Weights of a small GPT-style language model, trained from scratch on English Wikipedia.
Size: 10 layers, 2 heads of 64 (1 for keys and values), MLP 512 SwiGLU.
Architecture: RMSNorm before each block, rotary positions.
Each number is 128 + 32 x the weight over its row's rms, rounded and kept within 0 to 255. Layers, rows and columns count from 0. Numbers have three digits each. The size before them is the row's rms in percent of the matrix's.

# gate: layer 6 MLP gate, 512x128, rms 0.157, rows 221-251, columns 64-127
# up: layer 6 MLP up, 512x128, rms 0.162, rows 221-251, columns 64-127
# down: layer 6 MLP down (transposed), 512x128, rms 0.158, rows 221-251, columns 64-127
gate221 098:117121094142131098113136105204134104151079150155109171091131123145132087147134138116127094118174082128124125144107158080182135131101143150106022152082136109122182145092109083106158159184131129
up221 095:125042127059140137139135123154123112108071113139177102140211170107186178202113139115139193120173056145085081127173105146092117110134185139131111167140075126072140125126147134145057129141114153
down221 094:093181088175174095156140141115077121179167088054130186106119139060072097130175158117142102143093161170157145155128119167128090122185152051167179114069103092132128142138145124192149131143094118
gate222 098:136152144114075110182177207084091120118072127087145123113119125146202091108121118114123143119166177162107139116066177186183120094135110189146109120175092095089101068093147075204100133118160119
up222 100:105071095126089135101142091150049101061113121129152163156114129087124118122094134174128069132136147099145169146075164098169136077176146093137127110144164112098129163199161145120158123095125118
down222 097:119125089099160152153085125121128152164177118158212133094098148106158143113091162140152159129094203122159197134079115133097139073106100204141083141060127138129125112090170131137115148148079134
gate223 113:159170148168150185105186136100128139150172158069123087160155133112117164172130052124131095171167112165157172132150179125101139166109140121122137135118150088085156114156140151132103144127173088
up223 109:119148080092123105152139131137085083154146123124116142192184154097103141124167132117134114226132131179143124144143116134185156130160148197171131158105133117137117101159131162142159150120112118
down223 101:078130121090146048192120161137143131088166122151143121097113163163129185175127119107116140136093128192152213159160135140158116159122196108149165157110120150105100103138153166173134117137095137
gate224 106:139146145120155110119112096107136122164123109109131133149126158135081099113164141144128116134139118180106151127166161133143085119119067136087158108209137123119082135099147114157111150098164183
up224 105:175123085114140163112157209156121097132181164107099114108125146120131087130160165114147105108131103032126165101156104170125113112059123099085120185097106142125127128147151135154120141187140086
down224 104:188132134127202244163097160069153194110197113153073180135105132078149090121131123157132095150074159162120117148160113124144112149137150125130076084166123121134069077137126128136113110092129118
gate225 097:155134079149126128129112179147104162082098106118117129175092063117153096125171120154179102110100147126174119180110080146170137135164131088037159102097158167166118127110115049138146112134110152
up225 100:182140098137089167156191070112165096075150170107161184120165122107142137121114086150166178164137177104156125108126188137081137123165113153114137149124028103166141145129088170143135149144144153
down225 097:108097135123094180136158109138107089167069187152093101094097156082092124206140133138143122111146134106115150117177167133087182112101180136128069149144193168150135142119138170089138122105090145
gate226 096:118103114107101038131125165099084115128166083152130057099143127174138098154145160113151148184121082082144107149147113099173127087126167166132165131156172155133127149089090120129148161113138176
up226 090:125106158214107105174147139202173138121157168099105102154168126148112107102070184134086107149126130151170136082118115111129115144140212112149120130116120087163117063138194099151137097145130170
down226 094:138146062119147082051082100141169107128127161062106168068109109145133116161142109124127168104094161105121145155171101106119098091136042085153127162135152206140121153149143162100063138146144173
gate227 104:170119091131136082103159167162130122135158179127071181059116114131170127166183045103135151125090110077102112093099149160123088139180099105127141091039139136088155162153189113136138179133113175
up227 100:114155097202112128144177079115135148057162156123116105164121149186107189153104118178064124186110123127105151087131086080107121129163093145087073135133114191108077127132153109096105138121140170
down227 103:070160108116126000100102148113141155153138130126096121180106142089076152157118130126115111151129117128147081110142174124175125093135095177124122127112133131125159127132079188167082092079163082
gate228 104:099071115113120090122127105128148118136127051117151087112082166102190139161101163122119154106126074160101159106130105119167104115190121132064091146128169081098127170155116161207070110106144180
up228 099:161097139135097108140160093112156117107073113038128090110109138124097116156102090128139169133093130168106178127121176114123149144107132128128147117155100038148153123123140136124096113130115127
down228 097:123143191132178065125117134152131083159139135188109192144109121143129132147160082121161154116159167105161131116132169131111093101113134140073144139126121152094126090085173147121098133124154061
gate229 114:136163042138108088113114116071113178136117164097094167141156064067122139045131128126173129143155141128150177053068125139122144107084140184081130142110142065070097131103120135120148119170177143
up229 099:076116132127161137199157136127144116170209122107117144101081128191135119131081134154151124106173099094085116107077104097152080152081130129085145200140150132161141086130129075149095118184159137
down229 108:130139046088117249162101117097149176148192134129157124110166146123122093067118122150137112113137152110191148096136102122076181136183159133132072138136133112110148137083110132079103085085127153
gate230 101:090172109086142208076113110097065134156049130112133145139226156148124118099121135162118102148117171082096129091119135191160128111165107118184130153150129129149077122100189183153089133144093093
up230 100:133173119141063077082136146151136104103174181116113140084159185163127169156099097102147131131103129160059139099132138129115162125143138153106178089166081157140124120120115148158133151126137150
down230 108:134082134180097080106109090197094144124170141144255144169108126059098116120125148141131145115158121142115123114126104139102116162070156148104138126093151101089161134103123124114134108105169064
gate231 115:172129149134089154086097161089180079139106155126109098103099128097168066157075064173173164161104116121089108129132085150200148127101100104130141076107170120108077149145131202156103141165105094
up231 114:092117114143139144163139115052131082106101137131136137203098176101099153142169111129060141109128117104194138155120127098118189140145124130157054103158169130125139138165113150132083117078147129
down231 106:098136101095096053155092086126062151109116124175170140145099075164096129160182164076150110116117137166087151163172128181149146132099122121152145135156103138145106172124162061158169166129144110
gate232 094:115108121161071170119207164146100118133159169140155155121145137158174155154163158117125115100160182117095084176106089096205066124127158074149130105081097113123110164157096119150067067097097110
up232 096:098084138155147070074133161127097094148127130143179105157100152131144116086088150165124150100134108078199207157103123162197055146159134108090121078157108146159155138116151154120123076057099161
down232 097:092162123203156083112111138113122143100092153152201171102100109138147130088113133146069184064136190170073134153075142092164152131098145150172110140147097088132087138132132150148120137159145122
gate233 094:174154095076126125078106141110160133108123078108128116163136098135165124164151165094124156180130086136101161135102136129129130119082133143128224105075082128160071151125125187130087135176140094
up233 090:172090170108139133113127115111127139173143184124128147125107083119107065118179116145129199184068146170116111138140080131120136170075133159139153073140078126145162142149139078119093165110161157
down233 091:094117146105140169100104150105127125018149140167104081145104148115157149108117109140105148164124118157184150145091126153132155159147127166142149189164194091150142105107174129195124132172125177
gate234 098:127141079081114067082215059134110108057106126083133096113109140118159105106100135177176146092153170166105139103144146139069149130125177168125136160184118094116156114216075146122119115117106163
up234 096:106164145161159171116094094149166120134175106156141108164073140138115156110116183148140192112138174118149125135100117163136084157072171122145137122109158142103150140120064095175112131133149150
down234 097:122186079153149124122166192141090114118111090083164103137130142148031086063142148095084128086172116142162165060110102148119133095090110185128094092170157189117148116141166082107106080087166158
gate235 101:126139172084129103139055127108138116146165136046119106117160085181138149138184122127144127133112123131070147113131164082178134098187124104182140104071151083121128121183141098114141234104139162
up235 100:154161142111138130120104109158096111119114106137167151150095120112120086120141123099101180142105097077147068123080127124098109145090081179120086167095123140121189143084127188112190091161152071
down235 098:162171188126119135065100091094167138110129115069148095124164091117136207153114156136135081171146067101109120152158105106190104139163122172152136105066131096057166175135158085123125096105197128
gate236 104:195126116101134161142172164133122155099155115153160104169107060161045089133136126065118132064182140138111127159123152125148141181058126187161125163160186122145094136110106117126111110127089111
up236 100:176077134095129126169108197161079086133160107169203136135146129156094122116118104101170151128094104118163145128127073075170114134117064116101079134132151102164084120140193053174166159127178135
down236 099:147172176138136095121112142153160152087082175107083205136126171132051126148103110061122118181109147117113095167138149105132190082116092090123150122142120057161123149096110164144122113096114191
gate237 103:109137126103157190068094140176100160159144081105110173178139155137103142133189112126116130071139138072110114164098092139087179112142178107135097111103191151095109148187160182165111137125183137
up237 109:115080106098152136187122116101170149126179125154104135097144122182113078162163145158127162082123149153142121153143112138113123165112098081167160123102089165098136102069190116148140133113158132
down237 108:173141118146111129113122084182137073119108115071187108141111116123119103079090174132114126166093112147153124145137084097153178110081134114133136171141217098118201188135090150155143093153155152
gate238 095:096084118079074095129122102121185182132085166119100131154068089071117105160133189092047152083147100123118116082113100139171150149121125161115149133108119142159092131131186114123115091077171143
up238 097:125134082079152086118167121124116115134125110158185078123159157130117115130042145070153100207156145091122073174095132168145086142117100109159144075162122094128082149103108130133131165095132154
down238 094:142094153142101222144142110189090083193105104081179143148149099160168081142192175165132119121134117114176153144092152179141140104169112088107124149159113111166199084118103106131131113133124142
gate239 108:139112135092169116068089131137150122154081141131152134091122101092199115122129158135122133135171072136118152122123178119106072147102135134077159103100087127179056146128135098179136127059095107
up239 102:149113100104100069134162198153092142077137186099141118124127135204119164140118182096069123170079145091105157153090138139154114145086083092121076168137131139058092171117117153095145155158127158
down239 101:143141150131138208117106173118135104124154150134149076159125093135143070121158103095145141105141168118127139141113065147148087106112115172102159112101118146164123104113153177112111162146099150
gate240 112:099155112182095185144132131124160149084142093106165088108159115125117081178149150070185166109167114134108113156146177115133089127135131087123171166084102190123105112181144089169145086160172142
up240 104:175136138102089203119079142123174106153137140133133120114107160135130114191125136102189110139188050143110105100162118123126097126139130144177138129157150134113142183140142161158131094114084091
down240 105:086133115156103087080120129190129175122164131129124125151141133130076149126158157127069132096169149113123048119166081176128074124110128134093124052133146089196144135178153183171137143117089119
gate241 096:124091099091167136097047118109170125129104104138111113133089146133074068117110157127122141174152096168121157105092168069180097117169121107157059165120162155155162077099102175145126140088175094
up241 100:124173107086197167128116169109191097133091069113160108186129179127143084114108115132126107126108079121112121152103177139112159169116115130172104189079106127120124165133111131097122100135166107
down241 099:110177121085080128118185140130109140110157115099098142135144159160139044124178083096101140168146119121147110173117105088146077087087072162126090085149153058134125176121190118076131135121082186
gate242 102:193179117166134155181151135174150121202140141101108149137116052143157109066142104183161134126065067130107105098160075125116131139119137092078108154151143170130092159111078159113191140112135119
up242 099:102125143182094090159138070122099115111132163111136135051186189166143161137148141102112143111139107108169112118085144097119108145138150109096184148169118118167158104161124106098110156106167114
down242 095:110166131151107122119078124139165149103139114063085108133144111115147135122207172162132106102124131155111083206083100159117136128118107085179134118113069123145150181144108139130112141071130168
gate243 092:125145073117102186146116118160136104088128082154093099130110118124092066052132125095143126082138205137112106132101209139111086109090087127122109129091164109057161190113134136118096145160076149
up243 081:118163087062103125163119137164129128107128104201118152084121124133088122025077108130123117062095130149143093175074198153109140110142153110138128177110136100071137146155110158101069105151106127
down243 096:130127119163143140094125165093107115134124159149114126128135149104163150122070168130103124081089141188118155077192155138172131083165172130123091113145088107116140162128072109040174073162156129
gate244 102:076141184161097130120160155111189182153143155140102124150115134155148080132065090133150179143167146136134106118147088139080088191143142171130110175107176178166129104072117149152098170082144136
up244 093:116100144112106162092083118196187203196175157173184085105144146125113091136117155137171113181125086142089199129109179155152110090105164146119114143131113077093059120150110115152164175101136062
down244 102:157108106166146244114121136197183135073080167147126116141134119097144131125084100112079123052146104113117204109102072100160197161141183154122137089134133140166129195146157171151110151158161127
gate245 109:119139083134116136091112118131061117133063151122114093080117178138116125108125141141131139160105101109119189155105142128133123106159122191146104178117088124145107111113087106200083136119173160
up245 104:136165106099121084146180172143177133117165157136145102135156153165119142144096120107096153123140170118112175167177173141128115081103144113149123173138156160118158086146149187105127196078092146
down245 104:092185193109133194103130124148124135162159128089125133142142088120172172126095123127098101181169064104110160180034154091140094112103143133127158149127102114154140101157146093147065106096130109
gate246 102:095136100101103167149105170093166174179179119101078158166192115136056132110143151170146087146113129142124141140155143174189086108102120095099086141155168161195087137183132125111157149084172171
up246 107:146082141083127174165130124141056158140139086119105100074094111132092148087142169163096097159153140150177107147165111144105142107106149176164113167200144115172124115220135143086155145103120085
down246 111:161168120104116072128070167116161115130125135160108128137122059055135126110084099090147079111087151111077168133062086129114134115063100101117139101107165093150116155119149168153116184169157114
gate247 107:125068129130123131109175117104150092102137084116125107123065052164132065142110135134103165112110137149098166134052097097104142098135104132143137157128201144161157097135156161153134134106113152
up247 095:135105121027153126088106149156146162127193081074121076158105122125127189075114071127155111167133150097134141127125089155115158113113164155163139135172140087126156160109144083107145176119082086
down247 095:106153128207109115156082088064127180156136176165115163078171201092122148072079130140110072130169165136130111161140100150140148095132115156131103111163072147132117178131108111124097095148131136
gate248 107:104136148086136139090133144150132132148121093117086119110128095205172062106145140131148149153139150102135120171168113118121092130169167111093179116131201132140092081129145085104042135114098089
up248 101:150149073094159066164153193153083144141122122175113137073128139055126113121153138134165137124089193131102089183095093145174066162155190129086128118120120087087201152151080087168096114140116147
down248 104:145113145055143124107154146173170111148167136113004126161098055131072105169065105094140133102137070144172161144110122088083129118153112107108142152142119107122088142134143108136123128099116121
gate249 102:143149142164132136168175174140146136111120111114075159164129112102130149098089067127143197129148139080154200145158067097124132173130150138137121111112130040116134116113109109127106085193130093
up249 105:167106104148150101078114145094127130165129121096189110135106138123131133159172146104144105169103117118149138033085154099099119061124064145150144177142122174161126191099066112125077145131062092
down249 116:146136125154127128132119145092173096152129065136081106121133125101101200160137127104083133109169065151122088110150089124100157157153111116094140137157129183121158102052155184154066154129180158
gate250 095:085127079099117075096114067088095126128160134128143068122130115113075193127043118122187119135147135107091134112140142141104140118154080192133151173131146138135131131103144120171144101073129106
up250 100:164102086107112100154107111146112105153116112120138123129126112198132090156124114088158135147152146137108142183120113141208155143099103078146125147184095148159112158127094099120203152141136086
down250 094:103110132116148067148138139158105161135141117117172152110132087098103153170145172103118119120149123121095129092154188176173084084207109109174121171068149093100180133108168118134169154177112154
gate251 092:100172153125090169148111150145101160172129145182165092168114132171142054151134154156107123134108055123159133081123129097117098093119168167060103090072128120114101120080107122101131091143157137
up251 097:188097132171167089138125113092172044148130112071107127092061165104103145142130157141102119143080140165078088169155166147137126143122133104207100134202118146107139137168131158089121188099095155
down251 105:094144054141123116111152136087134107138103127166096127150142129122091170139152152140111094091090109118152103143152099118089118110095114120154153098134131210131142138106182115145235145146165125